Each number is 128 + 24 x the weight over its row's rms, rounded and kept within 0 to 255. Layers, rows and columns count from 0. The size above them is the row's rms in percent of the matrix's.

# layer 5 attention value, 96x192, rms 0.113, rows 39-56, columns 0-191
size [ 94  91  92  98  98  97  98  94  97  96  95  88  86  97  96  95  89  97]
[[ 88 154 135 150 126 123 134 116 107 128 146 113  92 119 175 136 155 141 120 125 139 127 147 139 139  93 121 144 103 123 169 120 134 109 146 152 137 137 142 166 100 126 129  96 116 132 142 139 109  91 167 134 107 154 152 125 128 118 103 117 108 113 133 127 142 131 125 171 115 114 148 120  62 120 107 145 159 126 180 162 141 101 104 124 177 134 179 154 128 129  84 160 102 147 181 121 181 107 150 150 133 155 121 120 100 129 139 107 123 182 173  97 129  98 131 131 131  89 197  98  94 126 124 114 104 133 120 130 119 115 176 102 158 105 121 134 153 150 151 130 138  75 142 146 155 107 134 166  78 160 120  91 145 114 114 114 148 114  92 124 130 151 163 148 151 152 127  90 108 152 135 156 146 110 104 139 136 128 139 113 123 156 139 144  92 120  73 107 166 129 129 136]
 [168 158 117 108 159 136 145 118 148 151 135 166  72 125 142 157 135  96 112 153 126 167 186 129 151  86 129 170 123 103 126 154 175 130 154 149 131  97 118  75 145 159  97 129 131 130 121 173 123 109 170 123 133 192 155 101 114 139 136 153 153 103 128 109 136 130 169 137 124 123 111 162 112 136 116  97  93 112 178 147 148 126 108 147 134 138  77 141  98 149 140  80  99  83  69 125 105 134 148 164 112 116 156 118 144 106 116 154 104 107 165 117 155 125 158 140 136 171 121 149 119 162 135 133 114 150  95 138 136 138  98 123 160 159 111 144  95 141 112 112 111 117 100 122 163 102 112 151 125 137 140 166 116  98 122 157 118 161 118 130 148 149 102 148 133  95 142 140 156 155 115 101 149 117 114 117 129 157 143 100 140 112 121 117 112 146 158 121 171 117 127 146]
 [147 105  67 100 140 107 130 109 117 121 133 139 111 131 102 131 140 166 118 136 150  97 142  95 133 143 117  89  80 117 141 102 186 121 129 136 120 123 139 153 121 168 131 131 139  94 154 174 177 126 173 126 118 149 115 141  78 106 135 129 159 129 125 137 112 139 140 121 143 106 138 132 137 133 132  98 211 125 110 122 115 142 138 142  96 158 138 112 144 144 143 110 179 173 105 157 138 129 160 156 121 154 107 102  96 124 151 118 161 171 143 150 118 129 160 128 120 145 125 135 149 113 136  88 140 146 136 106 112 126 110 181 164 106 122 134 122 162 108 145  99 114 116 149 103 116 151 143 117 120 107 134 123 130  97 110  90 144 107 103 122 141 146  89 115 116 114 132  85 123 166 148  60 120 104 128 132 128  96 108  84  77 137 172 157 119 158 161 114 160 144 165]
 [114 134 114  92 137 123 140 115 146 151 126 112 117 124 155 125  91 140  99  98 138 123 134 124 113 111 121  86 110 159 139 155 141 109 135 140 157  92 136 130 118  86  51 110 114 153 127 122 113 152 135 149  96  95  97 133 158  74 141 138 143 148  84  75 148 181 123 150 163 108 145 148 192 119 148  98 118 132 122  65 133 139 124 155 150 104 125 114 102 162 126 140  91 120 102 122 129 131 122 138  85 124 124  93 142 119 108  97 124 185 102  85 103 123  92 119 125 100  79 134 157 129  89 126 100 152 118 150 139 137 104 133 102 163 145 145 130 129 160 126 152 142 126 114 104 115 143 164 150 116 134 137 152 135 145 111  99 134 137  85 126 135 107 119 108 103 139 133 151 149 137 146  85 121 145 147 131  87 115 134  83  97 160 150 126 144 181 161 172 131 124 138]
 [136 125 106 111 164 118 101 115 157 132 112 123 140 122 146 177 153 123 152 137 153  85 129 127 164 133 158  87 110 151 145 138 145 140 109 148 147 101 105 111 123 119 131 141 108 103  89 133  97 105 135  98 136 182 123 144 138 152 143 114 140 133 107 138 107 121  91 142 151  97 154 140 106  89 144 123 142 130  91 149 138  83 135 109 163  97 127 106 142 159 112 121  84 131  84  97 128 145 133  94 151 103 109 162 119 122 125 130 169  97 135 223 147 117 162  85  77 119 120 135  80  93 142 123  85 161 154 132  98 146 129 107 123  93 146 136 121 124  99 108 151 108 143 123 109 114 132 135 149 161 124 143  98 139 131 111 116 138 175 113 110 116 139  76 135 140 127 139 111 144 101 141  69 120 120 137 160 158 135 112 112 146 149 134 171 167 167 117 144  99 105 124]
 [122 102 140 118 121 123 162 140 112 162 111 131 136 123 145  95 118 161 129 167 163 134 164 132 192 128 135 154 163 159  89 150 157 100  61 106 107 142 130 140 113 136  93 188  99 141 104 130 110 120 157 134  95 158 143  74 129 141 104 142 137 152 112 131 104 145 106 147 137 164  74 128  95 136 110 101  96 144 143 139 158 174 125 131 104 122 138 131 118 153  84 118 139 126 115  94 114 195 127 148 136 153 151 161 134 135  97 144 132 108 163 136 113 138 127 117 109 144 113 113 137 134 110 125 129 111  91 142 140 116 149 108  97 149 137 117 131 112 140 119 119 115 126  82 142 111 114 144 106 130 109 134 173 102 104 106 130  71 161  93 121 140 150 170 158 126 139 129 120  98  92 133  70 109 129 131 130 110 140 107 104 108 115 175 134 131 133 138 107 186 156  90]
 [121 100  93 157 146 132  93 139  82 100  63 166 153 122 200 146  99 126 147 150 147 160 166  78 118 122 128 146 155 122 110 138 101 106  78 149 147 151 129 102 140  93 126 154 127 121 115 114 169 126 125 142 156 163 106 105 137 102 134 171 103 143 151 106 110 119 156 114 138 128 105 106 134 146 126 113 152 124 145 126 131 147 144 126 153 125 117 137 124  96 118 129 110 103 129 137 141  97 145 116 136 122  81 167 185 147 127 114 124 123  93 122 128 125 117 102 168 135 168 144 153 129  52  99  65 127 138 119 112 101 127 134 119  96 105 135 122 122 137 117  57 145 103 124 107 114 137 137 126 171 120 151 150 141 124 104 177 135 146 128 102 153 126 140  87 138 142 144 129  85 151  95 168 118 155 120 141 136 130 159 137  81 129 147 144 104 119 134 138 125 128 104]
 [170 103 114 145 156 103 116 118 104 107 155  99 143 110  98 122 125  88  94  95 143 148 142  98 119 100 117  99 162 156 114  89 144 153 110 139 188  88  89  97 113 182 114 111 133 146 147 118  73 115  84 138 121  98 132  84 140 126 159 111  90  96 101 141 112 153 134 141 158 142 147  96 102 118 124 155 154 154 128 124  80 146 142 124 131 125 135 140 136 133 137 101 155 124 134 157  88 117 166 141 116 122  76 133 154 157 143 139 146 149 125 150 138 178 129 123  92 147 148 154 144 121 162 140 132 141 116 154 103 131 132 115 140 107 129 123  90 120 100 131 133 159 148 105 155 179 139 141 138 140 148 152 165 124 144 125 128 146 140  85  93  95 129 133 139 141  67 132 110 103 111 131 143 164 107 130 175 158 142 136 134 146 140 119 139 117 166 100 142 166  99  80]
 [134  97 147 116 109 164 119 105 117 127 131 126 146 147 134 112 107 138 113 136 107 124 126 130 137 113  90 118 122 123 170 113 120 172 125  77 150 130  89 124 114 129 147 132 108 151  79 166 101 116 118 100 171 139  97 140 117 119 187 191 135 110 128 113 123 156 123 140 141 124 124 114 106 150 122 152 158 158 121 159 127 122 173 112 183 128 144 116 154 140 154 110 156 101 129 133 131 185  66 133 109 162 108  99 107 133 100 172 120 139  86  85 131 138 116 113 148 132  95 164 121 174 126 132 141 122 172 165 184 128 111 149 131 114 118 146 104  61 148 146 113 153  93  86 140 152 119 100 117 130 126 166 132 167  82 136 137 127 117 122 144 101 112 106 117 148 173 145 143 118 144 122 131  95 131 136 123 154 153 111 107 185 128 108 129 116 132 149 137 105 146 134]
 [147 129 146 111 128 106 164 134 163 151  60 185 107 168 152 144 126 151 111 141 135 116 148 112 144 113 124 169 129 102 156 168 112 123 130  86 116 148 134 118 156 131 111 119 105 138 129 115 131 129 113 118 117 137 136 111 115 123 110 102 178  99 138  89 136 123  76 154 123 143 149 124 154 170 118 110 125 146 130  90 129 157 128 157 161 115 175 118 157 105 137 113  77 159 114 126 160 133 106 147  95 111 139 148 104 109 169 164 123 125  90 139 147 134 136 114 117 150 157 112 124 155 180 123 144 135 142 112 161 100  89 112 168 105 154 131 123 161  98 158 103 105 141 109 147 119 121 164 161 122 129 134 177 146 136 114  85 121 183 141 153 151 152 148  88 152 122 170 101  98 142  76 119 116 154 155 121 102  98 131 165 122 104 127 108 135 155 156 111 132 119 102]
 [ 91 150 119  91 140 171 122 174 102 162 117 141 149 168 144 118 137 101 150 112 139 111  68 126 133 104 133 134  94 156 123  89 133 115  97 100 107 108 135 137 127 153 138 167 138  93 121  80  80 197  72  96  88 136 104 124 112 159 156 142  99 118 120 139 123  89 154 122 119  94 113 126 106 109 127 133 134 114 112 149 113 127 128 170 102 131 151 114 167 165 113 159 117 137 138 148 138 102 137 129 135 161 153 135 127 130 163 171 127 141 114 150 106 122 114 152 139 133 117 127 112 110  99 107 141 142 158 149  89 147 126 103 147 110 154 125 107 162  94 155  95 118 131 132 127 150 125  90 137 120 110 134 162 134 147 135 105 158 105  97 133 120 100 205 156 101 134 131 134 132 145 120 125 177 109 169 113 156 146 142 166 104 138 123 133 106 163 112 157 112 128 178]
 [130 160 133 143 132 140 198 143 118 137 127  84 122 156 128  96 120 130 122 102 141 182 120 169  89 110 153 130 136 149 129 151  79 156 110 137 141 124 137  92 102 140 111 169  96 109  94 107 128  89  83 147 129 134 118 146 136 127 123  70 125 155 165  93 104 109  80 118 173 138  77 137 127 134 120 144 137 144 136  95 174 159 113 136  95 113 139  97 132 145 106 125 120 154 128 121 121  86 158 158 127  94 157  99 132 158 130 134  99 123 141 130 169 130  91  99 102 106 141 139 122 128 115 137 115 176 125 121 130 124 186 135 156 123 133 144 148 137 137 141 144 100  89 152 123 175 108 125 139 129 112 115 168 155 147 147 134 112  92 128 112 132  88 106 126  99 145  94 127 127 133 141 151 136 137 120 133  96 128 154 110 160 111 102 154  67  93 162  86 124 143 116]
 [ 90 168 103  99 125 143 114 156 148 163 111 161 112 146 133 103 136 145 146 170 171 122  96 106 114 132 122 128 137 135 129 132 122  72 148 141 111 146 120 143  86 127 117 108 153 164 107 160  92 118 158 157 150 100 184 135 148 143 117 127 126 134 111 116 153  82 194 141 124 137 199  74 124  98 143 113  98 148 153 140 141 150 155  87 156 116 125  97 125 103 142 115  87 175 142 117 118 112 107 102 130 133 148 107 140 149 175 162  97  87 154 137 174  92 155 103 123 140 112 142 124  85 146 143 122 103 121 135  91 156 145 132 145 111  90 158 160 154 138 133 129 135 138 138 124 120 123 163 157 134 138 114 148 116 146 128 134  85 125  79 112 118 133 135 114  90 121 138 126 118 124 127 169 144 142 125 158 132 129 114  79 124 118 105 132 139 131 103  97  92 120 160]
 [125 115 116 183 111 128  72 154 151 114 133  99 154  96 117 148  66 200 106  98 142 156 135  95 187 111 128 116 103 143 133 147 114 129 148 157 153 142 173 112 123 110 112 109  84 134 147 151 133 139  98 133 125 152 119 143 152 104 129 126 166 172 171 117 110  98 110 126 123 110 141 160 149 107 102 142  99 140 110 140 106 120  78  62  98 147 139 116 117 125 140 113  92 141 123 154 168 147 110  83 150 156 121 116 148 154 139 117 112 134 112  95 121 178 120 100 114  89 116 144 112 102 120  85 120 138 126 146 108 132 159 122 142 140 113 107 123 128 122 124 144 156 175 102 173 135 138 114 112 123 151 122 125 165 146 121 139 145 124 125 126 122 122 137 175 131  90 142 186 151  93 125 135 126 116 137 180 100 162 135 135 103 123 137 117 157 145 142 118 156 119 111]
 [141 139 159 107 117 167 105 135  96 172 145 154 104 167 130 131 148  80 118 126 130  97 119 133 127 127 121 114  96 140 127 142 141 114 120 160 111 128 123 126 147 130 156 129 138 144 154 118  89 134 147 114 104  89 118 161  72 113 138  86 124 157 130 119 134 103 177 137 133 128  91 127 128 153 105 170 107 142 144 101 135 135 131 169 144 142 106 114 113 102 112 132  91 105  94 111 141 115 117 116 149 159 160 147 121 126 108 131 148 138 108 142  91 149 167 132 121 104 110 131 134 115 143 151 100 123 115 109 151 136 182 123 160 105  61 186 167 153  91 158 166 122 137 137 135 154 136 138  91  96 135 137 152 159 113 142 127  95 130 159 109 190 143 135 154 142 141 151 115 117 100 140 115 120  90 115 131 130 157 139  93  62 150 131 141 103 183 135  70 137  95 138]
 [135 155 153 148 119 121 117 145  93 147 125  84 140 121 120 140 138 180 119 104 124 132 115 171 131 114 120 157 117 143 123 138 126 114 132  93 139  61 115 141 129 117 106 134 162  87 166 153 154 148  90 117 100 151  92 124 145 116  84 136 148 115 128 132 104 111 147 135  76 177 143 106 163 165 149 122 120  70 130 126 155 152 108 129  74  92 162 158 142 128 113 138 113 134 117 141 149  94 153 116 134 121 155 107 116 146 113 127 125 129 116 123 140 108 144  99 150  85 169 119 102 174 110  83 116 153 159 121 125 134 117 142 107 143  99 104 165 100 133 110 137 103 128 121 125 166 124 142 137 137 168 157  52  96 109  90 126 123 129 130 101 106 172  88 108  90 138 120 115 107 101  87 122 152 103 144 133 129 133  97  99 142 103 148 116 142 158  83 144 122 140 151]
 [152 103 116 131 111 116 109 124 121 140 121 124 126 116 108  89 111 109 104 149 133 143 117  87 149 148 112 130 110 156 145 129 128 159 114  77 124 152 111  84 126  83 129 142 141 126  92 148 125 122 162 146  65 139 113 127 139 127 131 131 112 120 176 168  84 153 117 141 120 125 165 122 169 140 113 120 132 148  99 168 123 163 154 128 152 123 145 125 155 111 168 121 154 136 149 128 149 126 154 113 123 103  99 128 123 111 169 159  91 121 140 140  95 138 162  82  90 134 166  85  96 137 144 114 112  73 108 127 153 130 133 124 128 172 128 104 108  92 115 105 116 177 104 117 127 166 135 120 162 114 202 125 123 139 137 139 134 139 127  89 125 189 176 158 122  94 129 148 149  80  69 149 130 138 162 128 135 131 120  93 147 142 121 181 142 129 128 134 124 126 119 110]
 [147 174 103 143 170 156 106 140 113 146 111 126 129 113  96 111 154 119  89 116 169 145 152  87 119 103  82 112 133 108 153 125 122 150 126 140 127 153 123 129  92 110 145  92 132 141 123 116  93 112 110 145 120 112 191 140 125 113 113 133 161 103 144 150 163 114 148 110 131 154 129 159 111 139 123 103  87 169 142 141 101 141 137 103 136 124 147 156 133 159  98 152  62 113 164 146 166 160 125 130 138 134 129 137 121 166  93 153 120  71 118 117 134 114 158 160 150 109  99 134 130 127  92 116 153 126 164  87 127  92 129 132 122 128 188 139 124 159 108  94 163 114 154 111 110 142 137 173 135 135  92 140  78  95 124 104  63 131 132 128 147 124 131 121 146 130 156 119 145 132 107 115 148 118 113 130 110 109 108 170 116 118 103 114 105 156 134  90  87  71 109 132]]
# layer 5 attention output (transposed), 96x192, rms 0.102, rows 39-56, columns 0-191
size [ 95  97  92 100  96  90  98  97  94  97  95  91  94  99  95  98  91 103]
[[100 138 153 127 119 116  95 147 181 167 146 115 133  96 120 126 152 101 157 107 152 154 134 102 103 138 134 179 194 134 114 179 105 159 124 139 136 113 140 149 168 103 120 123 177 136 134 102 146 138 152 151 123  93 132 160 131 120  92 142 151 142 115 134 124 100 135 158  68 137 129 146 110 111 126 132 138 118 127 105 131 124 124 145 126 130 152 212 126 144 143 147 144 144 124 143 110 123 145 159 139 104 149 131 141  88 134 128 169  88 145 131 119 168 126  95 155 127  91 137  88 132 147 123 127  99 176 139 130 132 134 130 118 134 101 146 141 114 113 152 130 139 172 153 130 155 139  97 113 100 130 150 179 109 111 118 142  98 108 152 139  97  95 145 180 132 122 123 152 132 147 103 124 137 146 105 169 141 138 139 186 153  90 153 169  92 128 184 111 121 160 136]
 [ 78 108 110 138 170 155 150 143 111 124 118 135 109 174 144  88 132 120 100  92 155 135 172 161 153  95  76 119 169 129 114  92 165 140 126 126 141 125 120 127 137 111 128 119 124 146 123 114 141 131 101 157 148  83 105 133 124 151 122 131 163 151 137  85 125 123 133 137 153 137 121 158 109 139 130 159 138 148 161 184  78  71 134 109 136 118 160 175  95 129 119 122 136 160 125 145 121 134 143  82  83 122 155 123 124 144 155 137 111  96 108 140 111  83 164 103 176 132 123 101 132  48  88 166 154 168 109 109 151 127 133 115 122 120 118 135 118 112 101  97  94 114 113 151 123 127 147 133 157 145 166 180 153 151 153  95 128 116 123 121 139 130 153  98 105 163  97 114  86 135 142 128 134 117 106 133 107 135 114 108 125  97 114 144 159 129 122 111 110 118 145 116]
 [ 93 156 111 149 119 115  86 126 137 121 161 100 131 101 149 155  93 127 126 101 105 133 116 154 152 146 131 139 145  98 134 138  99 149 170 129 121 146 135  89 126 150 135  78 121 140 156 109 118 108  88  83 138 116 128 118 104 155 136 118 128 145 150 147 161 120  85  80 151 115 125 155 125 140 143 115 108  97 105  84 115 112  97 171 124 161 123 133 146 100 165 139 142 137 145 109 112  79 111 147 151  84  99  98 153 113 131 156  85 169  82 168 110 112 105  88 126 118 146  80 115 113 143 147 107 152 127 113 146  88 141 175 111 109 106 122 107  61 153 139 106 125 139 146 162 116 141 119 129 130 141  96 137 155 148 110 127 164  92 127  96 138 149 162 101 151 137 109 136 112 180 144 153 106 115 143 134 156 114 105 142 123 133  96  88 133 153 139 162 150 169 130]
 [148 124 113 125 158 163 143 153 126 137  79 191 140 169 153 137  90 158 113 127 104 108 135 138 126 119 131 137 122 125 131 169 125 142 146 144 112 122 136 153 118 155 129 131 128 126 124 129 128 141 149  66 110 115 138 161 152 140  69 107 117 109 128 158 134 119 120 120 137 140 142 117 102 149 140 109 171 140 128 126  95 180 125 118  85 113 148 142 108 119  88 120 118 100 118 129 157 145 161 120 155 143 123 136  97 142 127 100 105  96 144 114 149 126 151 102 137 100 178 141 147  97  97 153 145 126 167 122 150 113 147 106 113 116 128  88 153 154 138 123 110 127 141 147 148  87 123 101 139 101  78  78 176 160 119  76 117 148 105 145 132 123 130 124 107 117  75 179  98 156 134 137 183 126 169 127 146 137 126 148 141  72 107 105  67 142 133 153 156 160 146 111]
 [ 67 135 181 184 144 154  98 142 113 151  98 178 158 134 120 152 139 123 151 139 134 118 105 119 124 126 133 131 134 139  93 153 113 137 114 144 167 156 142 120 131 110 109 110  69 150 136 127 137 119 105 139  83 113 153 116 141 142 150 131 137 129 105 168 115 114 138  98 140 113 146 159 148 168 181 132 108 107 133 113 126 125 123 110 105 111 122 145  66  84 100 145 117 154 110 122 121 135 118 109 168 129  91 139 118 106 154 106 156 174 114 149 125 101 163 143 160 106 120 144 164 116 149  86 160 118  70  93 155 129 124 162  87 126 150 115  78 116 134 143 121 109 153 134 149 141 121 145 122 109 108  98 162 159 142 153 102 104 129 124 152 143 134  89 168 131 144  86 147 136 114 135 102 107 116 113 109  83 114 133 137 146 132 104 125 144  84 157 139 162  79 119]
 [ 90 151 107 141 139 141 140 128 131 134 113  80 160 161  90 156 148  98 114 116 106  96 101 150 140 115 148 107 107 117 131 123 129 153 116 152  95 134  99 143 146 143 162 147 153 172 137 114  91 103  88  78 171  63 118 138 137 112 167  99 150  88 173 119 128 132 148 126 122  95 158 136 105 100 122 191 138 104 119 161 137 150 112 104 119 130 135 156 117 129 115 102 142 117 129  93 111 144 121 147 109 117 122 159 101 152 103 102  75 104 178 154 104 155 137 129 157 129  91 113 111 140 130 152 145 140 114 177 137 122  87 107 124 130 165 118 145  99 146 131 155 111 134 151 135 129 113 113 122 116 126 141 187 152 155 118 147 148 148 130 123 149 134 143 115 150 104 141 123  95 104 125 116 119 160 142 134 129 143 150  96 137  98 139 141 124  65  51 130 137 113 155]
 [146 126 114 144 125 115 142 138 145 115 103 121 156 115 142 137 142 142 140 165  83 130 150 123 126 112 118  75 149 107 121 153 152 146 141 135 132 113 130 124 131  95 108 103 112 102 123  94  99 147 131 132 102 107  98 129 135 145 104 121 163 166 185 107 127 166 117 148 117 147 122 119 164  96 198  82 144 145 102 142 136 127 171 131 127 147 163 114 139 110 107 117  93 163 134 129 112 174 149  93 143 155 167 134 111 129  93 162  93 173  93 109 132 177 108 130 140 127 133 139 142  98 124 122 210 155 114 155 130 146 120 168 132 147 176 116 167 165 122 164 144 132 139 161 124 137 161 123 124 129  98 105 110 122 109 113  99 142 129  89 144 129 112 158 134 130  81 115 163 116 103 139  81 130 109 111 103 160 147 134 128 143 115 145 162 122 133 103  94 150 172 157]
 [133 133 148  85 114 122 122 109 145 124 123 144 161 126 147 147 128 106 154 104 160 144 100 106 132 163 158 159 101 151 145 151 133 140 144 135 153 102 125 169 141  88 161 130 119  82 166  98 107 126 104 165 120 140 101 139 136 129 120 163 104 125 124 121 158 130  79 102 129 102 177 159 142 124 108 107 135 154 150 191 145 138 150 108 116 178 100 111 170  91 123 116 107 119 156 110 135 143 143 153 127 151 123 169 140  78 144 170 170  90 153 194 114 116 100 124 158 109 148 144 147 128 125 145 119 149 114  97 117 117 155 145 119 119 166 170 151 149 161 100 144 105 159 113 148 156 101 159 115  99 146 131 133 149 129 157 112 149 118 161 127 177 138 103 115 124 159 117 103 143 134 129 128 112 101 111  96 113 169 120  91  96 112 129  90 148 124 174 143 135 145 135]
 [185 132 141 140 151 142 162 131 129 143  99 116 158 118 125 147 126 116 115 151 117 119 144 131 144 122 161  98 120 129 141 190 147 136 162 139 132 104 111 119 143 115 120 141 170 100 142 134 127 125 136 112 144 129 115 106 106  82 106 152 159 145 127 144 159 134  98 161 172 121  96 122 185 124 152 114 100 108 134 132  94 159  95 136 131 167 145 152  94 147 118 159 127 160 123  91 135 131 145  83 118 109 111 117 110  96 113 104 133  97 163 113 139 142 124 170 131 150  93 122 107 115 138 146 138 148 128 142 121 175 147  80 175 145 105  95  69 148 155 124 129 116 143 149 106 134 147 119 151 129 175 110 128 118  80 108 149 156 137  99 154 144 177 125 135 139 135  62 142 124 150  84 145 122  87 125 145  94 129 129 122  74 124 128 110 100 124  71 132  83 133 121]
 [ 49 160 158 120 137 132 139 161 124 135 106 124  98 132 137 144 104 158 109  97 150 161 133  75  71 125 116 123 145 165  84 149 111  96 128 141 111 117 161 114 137 129  68 145 111 121 157 113 160 108 156 125 139 131 104 150 122  83  98 145 117 181 144 120 131 142 123 107 132 130 117 156 102 144 125 146 142 137 108 166  76 111 130 191  97 116 138 121 171 126 129 153 147  98 113 148 112 122 140 134  77 137 148 162 101 153 113  88  92 147 122 154 129 144 141 175 138 138 128 134 147 173 102  97 138 122  98 176  95 149 118 122 118 165 155 127 121 136 136 130 168 138 108 125 112 108 159 146 117 136 150  56 127 107 129 129  88 131 118 118 136 126 126 135 115 145 141 122  90 118 145 133 119 136 154 139 121  95 134 160 148  98 131 139 145 123  96 140 144 132 111 177]
 [184 100 125 132 117 116  55 114 146 139 131 134  84  87  84 106 120 156 174 151 136 136 150 104 126 143 102 134 118 151  93 147 158 163 141 123 142 149 122 113 157 147 150 145  88 174 145 170  95 190 125 160 110 135  88 191 120 123 141 155 134 132 108 130 144 168 116 161 137 138 142 117 136 148 151 161 126 167  97 144 159  67 121 122 116  96 116 141 159 125 143 139 101 158 123 107 130 127 121  86 147 145 127 131 117 117 140 173 125 111 158 149 113 128 135 152 114 156 161 102 167 117 128 120 112 112 130 147 127 140 148 174 106 128 122 119 106 106 132 160 147 169 137 116 153 110 124 119 161  90 130 110 132  92 155 134 161 110  87 132 105 134 124 110  88 100 154  92 136 108 109 130 130 148 144 117 169 136 116 136 119 142  98 128 100 126  74 145 123 123 112 100]
 [142 124 149 121 154 144  87 137 167 171  82 136 146 131 131 140 127 150 139  94 140  92 152  84 159 116 133  91 123 105 149 112 124 102 107  89 138 140 139 116 154 140 117 114 132 146 146 153 124 168 128 132 173 156 147 132 123 111  94 110 147  90 142 101 162 124 143 120 119 135 107 113 117 115 133 127 147 141 159 116 106 132 163 132 170 102 136  88 147 159 111  84 156 164 107 120 100 144 116 181 115 140 133 174 135 130 163 125 134 133 100 167 139  88 140 135 132 111 113 146 150 120 132 114 180 100 137 147 137  85 109 100 114 149 134  69 139 124 132 124 138 136 150 140 121 106 117 102 150 147 135 159  74  55 141  89 143 146 132 166 146 149 137 159 156 114 139 158 196 178  97  86 127 143 135 129 120 131 140 146 134 130 163 152 107 125 126 108 150 157  95 130]
 [126 156 141 108 100 110 138 149  97 112 121 154 138 145 131 137 110 186 175 106 107 136 135 113 119 150  97 170 187 127 109 148 142 148 128 122 177 108 142 136 118  97 169 158 140 144 144 141  96 129 124 154 112 120 150  99 122 169 117 145 127 120 139 151  99 159 129 114  99 135 146 151 125 131 100 190 153 114  97 154 159  97 118 189 120 108 162 153 154 121 123 141 113 150 105 115 127 138 113 146 155 107 149 106 115 101 149 112 175 145  88  97 118 125 149 187 132 100 156  89  93 114 139  90 177 117  95 104 135 119 104 144  86 106 119 149 139 138  87  99 146 144 112 103 150 121 151 143 127 115 148 133 160  86 144 106  97 132 136 140 144 128  94 159 116 125 136 105 137 181  83 140 129 113 131 170 118 148 135 100  86 109 128 122 138  92 125 101 143 123 132 105]
 [111 168 136 118 144 162  78 124  90 106 121 163 112 141 161 154 112  94 152 154 115 111 138 157 105 141 115 128  98 131 104 179 120 130 138  84  93 134  86 187 179 133 126 111 112 145 136 108 137  78  99 143  99 114 139 143 150 124 126 140 156 101 131 141 118 180 123 124 127 137 140 134 174 133 121 132 109 136 143 107 107 151 131 100 126 102 145 132 107 144 151 111 127  99 141 140 124  98 100 129 134 147 137 137  72  90 166 173 160 104 126 127 142 118 143 148 141 129 106 106 110 151 139 161 114 122 190 102 119 158 101 154 142 110 147 154 146 127 124 144 139 101 109 123  87 152 122 140 112 124  79 167  91 152 100 137  99 128 143  94 129 102  68 156 109 126 141 128 121 161 130 116 163 139 106 119  80 101 112 181 130 133 110 141 108 129 100 132 142 156 178 115]
 [105 197 107 126 123 124 123 171 143 121 121  82 146 126 145 115 111 128 150 169 136 136 148 102 101 114 120 125  83 122 119 119 114 123 170 114 148 175 141 135  95 137 165 110 124 123 126 157 140 148 148 120 127 164 143 140 136 112 112 157 160  57 132 100 129 130 140 200 120 111 150 139 118 137 110 154 121 107  81 115 135 123 161 121 152 141 150 152 129  96 149 122 167 116  92 112 121 107 137 116  88 147 136 159  96 113 142 114 125 113 124 119 119  71 116 105 119 143 157 133 157 133 168 100 125  92 106 123 144 124 136 131 129 116 146 125 128  94 117  94 100 150 108 172 143 166 107 123 152 161 104 103 174  84 182 150 126 118  87 121 142 137 160 135 129 133 115 110  61 163 114 160 173 131 115 121 131 153 112 146 155 132 104 117 159  86  98 122 115 121 135 108]
 [ 78 115 146 141 112 124 128 176 107 101 138  89 124 128 128 178 147 116 129 151 110 119 129 113 135 127  68 144 160 137 117 120 168 146 107  89 128 113 151 131 159 136 105 141 131 140 110 121 110 138 162 173 134 136 154 150 142 124  83 146 118 110 136 122 143 119 171 153  84 137  92 134 122 136  80 175 124 121 126 135 156 139  88  99 102 136 111 114 122 161 152 143 134 145 157 129 137  88 150 147 130  64 131 127 156  93 128 154 144 100 151 125 180 111 139 126 130 135 135 153 151 157 123 164 131 166  82  95 124 108 126 180 140 108 118 122 109 124 152 179 143 120 144  79 116 108  86 117 161 172 112  91  86 104  78 125 107 145 118 169 143 123 167 106 109 134 108 129 105 146 149 147  94 130 146 105 117 130 105 137 145 160 140 114 105 126 167 116 109 156 128 140]
 [106 113 160 176 152 143 137 115 124 100 144 126 105 122 157 188 117 166 118 117 123 117 145 107 128 136 146 169 148  88 143 167 139  94 148 108 168  90 111 167 106 121 142  76 135 124 157 117 146 118 135  98 134 111 154 101 141 105 187 140 166 157 123 137 142 118 168  99 160 108 140 109 136  84  97 159 115 147 103 139 104 132 143 144 101 115 105 120 171 106 102 118  59 143  70 121 151 132 140 121 144 130 146  96 158 144 121 158 136  94 108 132 118 128 121 122 124 113  79 131 164 140 128 129 102 116 159 166 103 122 119 142 187 135 140 117 166 159 141 139 140 111 112 104  97 135 137 111 122 167 120 102 111 145 111 137 128  81 134 122 155 127 141 149 164 100  96  88 137 101 138 146 112 134 114 124 142  96 128 134 114 127 154  96 138 146  88  98 149  92 121  95]
 [116  91 132 108 104 175 142 128 136  98 114 153  89 149 137 131 126 110 159 136  94 107 106 142 131 161 101 143 156 166 116 105 106 173 126 154 137 109 144 143 164 147 126  82 173 109 100 147 106 124 139 173 162 126 101 148 135  99 123 141 118 111  99 132  78 155 146 153 135 104 129  89 124  96 128 151 128 108 149 128 156 110 138 105 100 182 138  98 125 128 125 156 123 124 106 146  79 115 131 134 133 149 129 102 107 121 166 104 114 148 149  96 129 131 145 168 142 141 151 144 132 121 141 111 158  70 145 145 118  99 136 122 100 130 132 133 158 104 127 153 103 148  93 121 135 117 107 137  94  87 159 146 112 158 138 176 133 145 119 156 171 120 107 158 141  63 156 110  97 159 151 133 109 112  85 113 152 137 127 102 151 120 140 153 143  84 156 134 123 143 132  57]]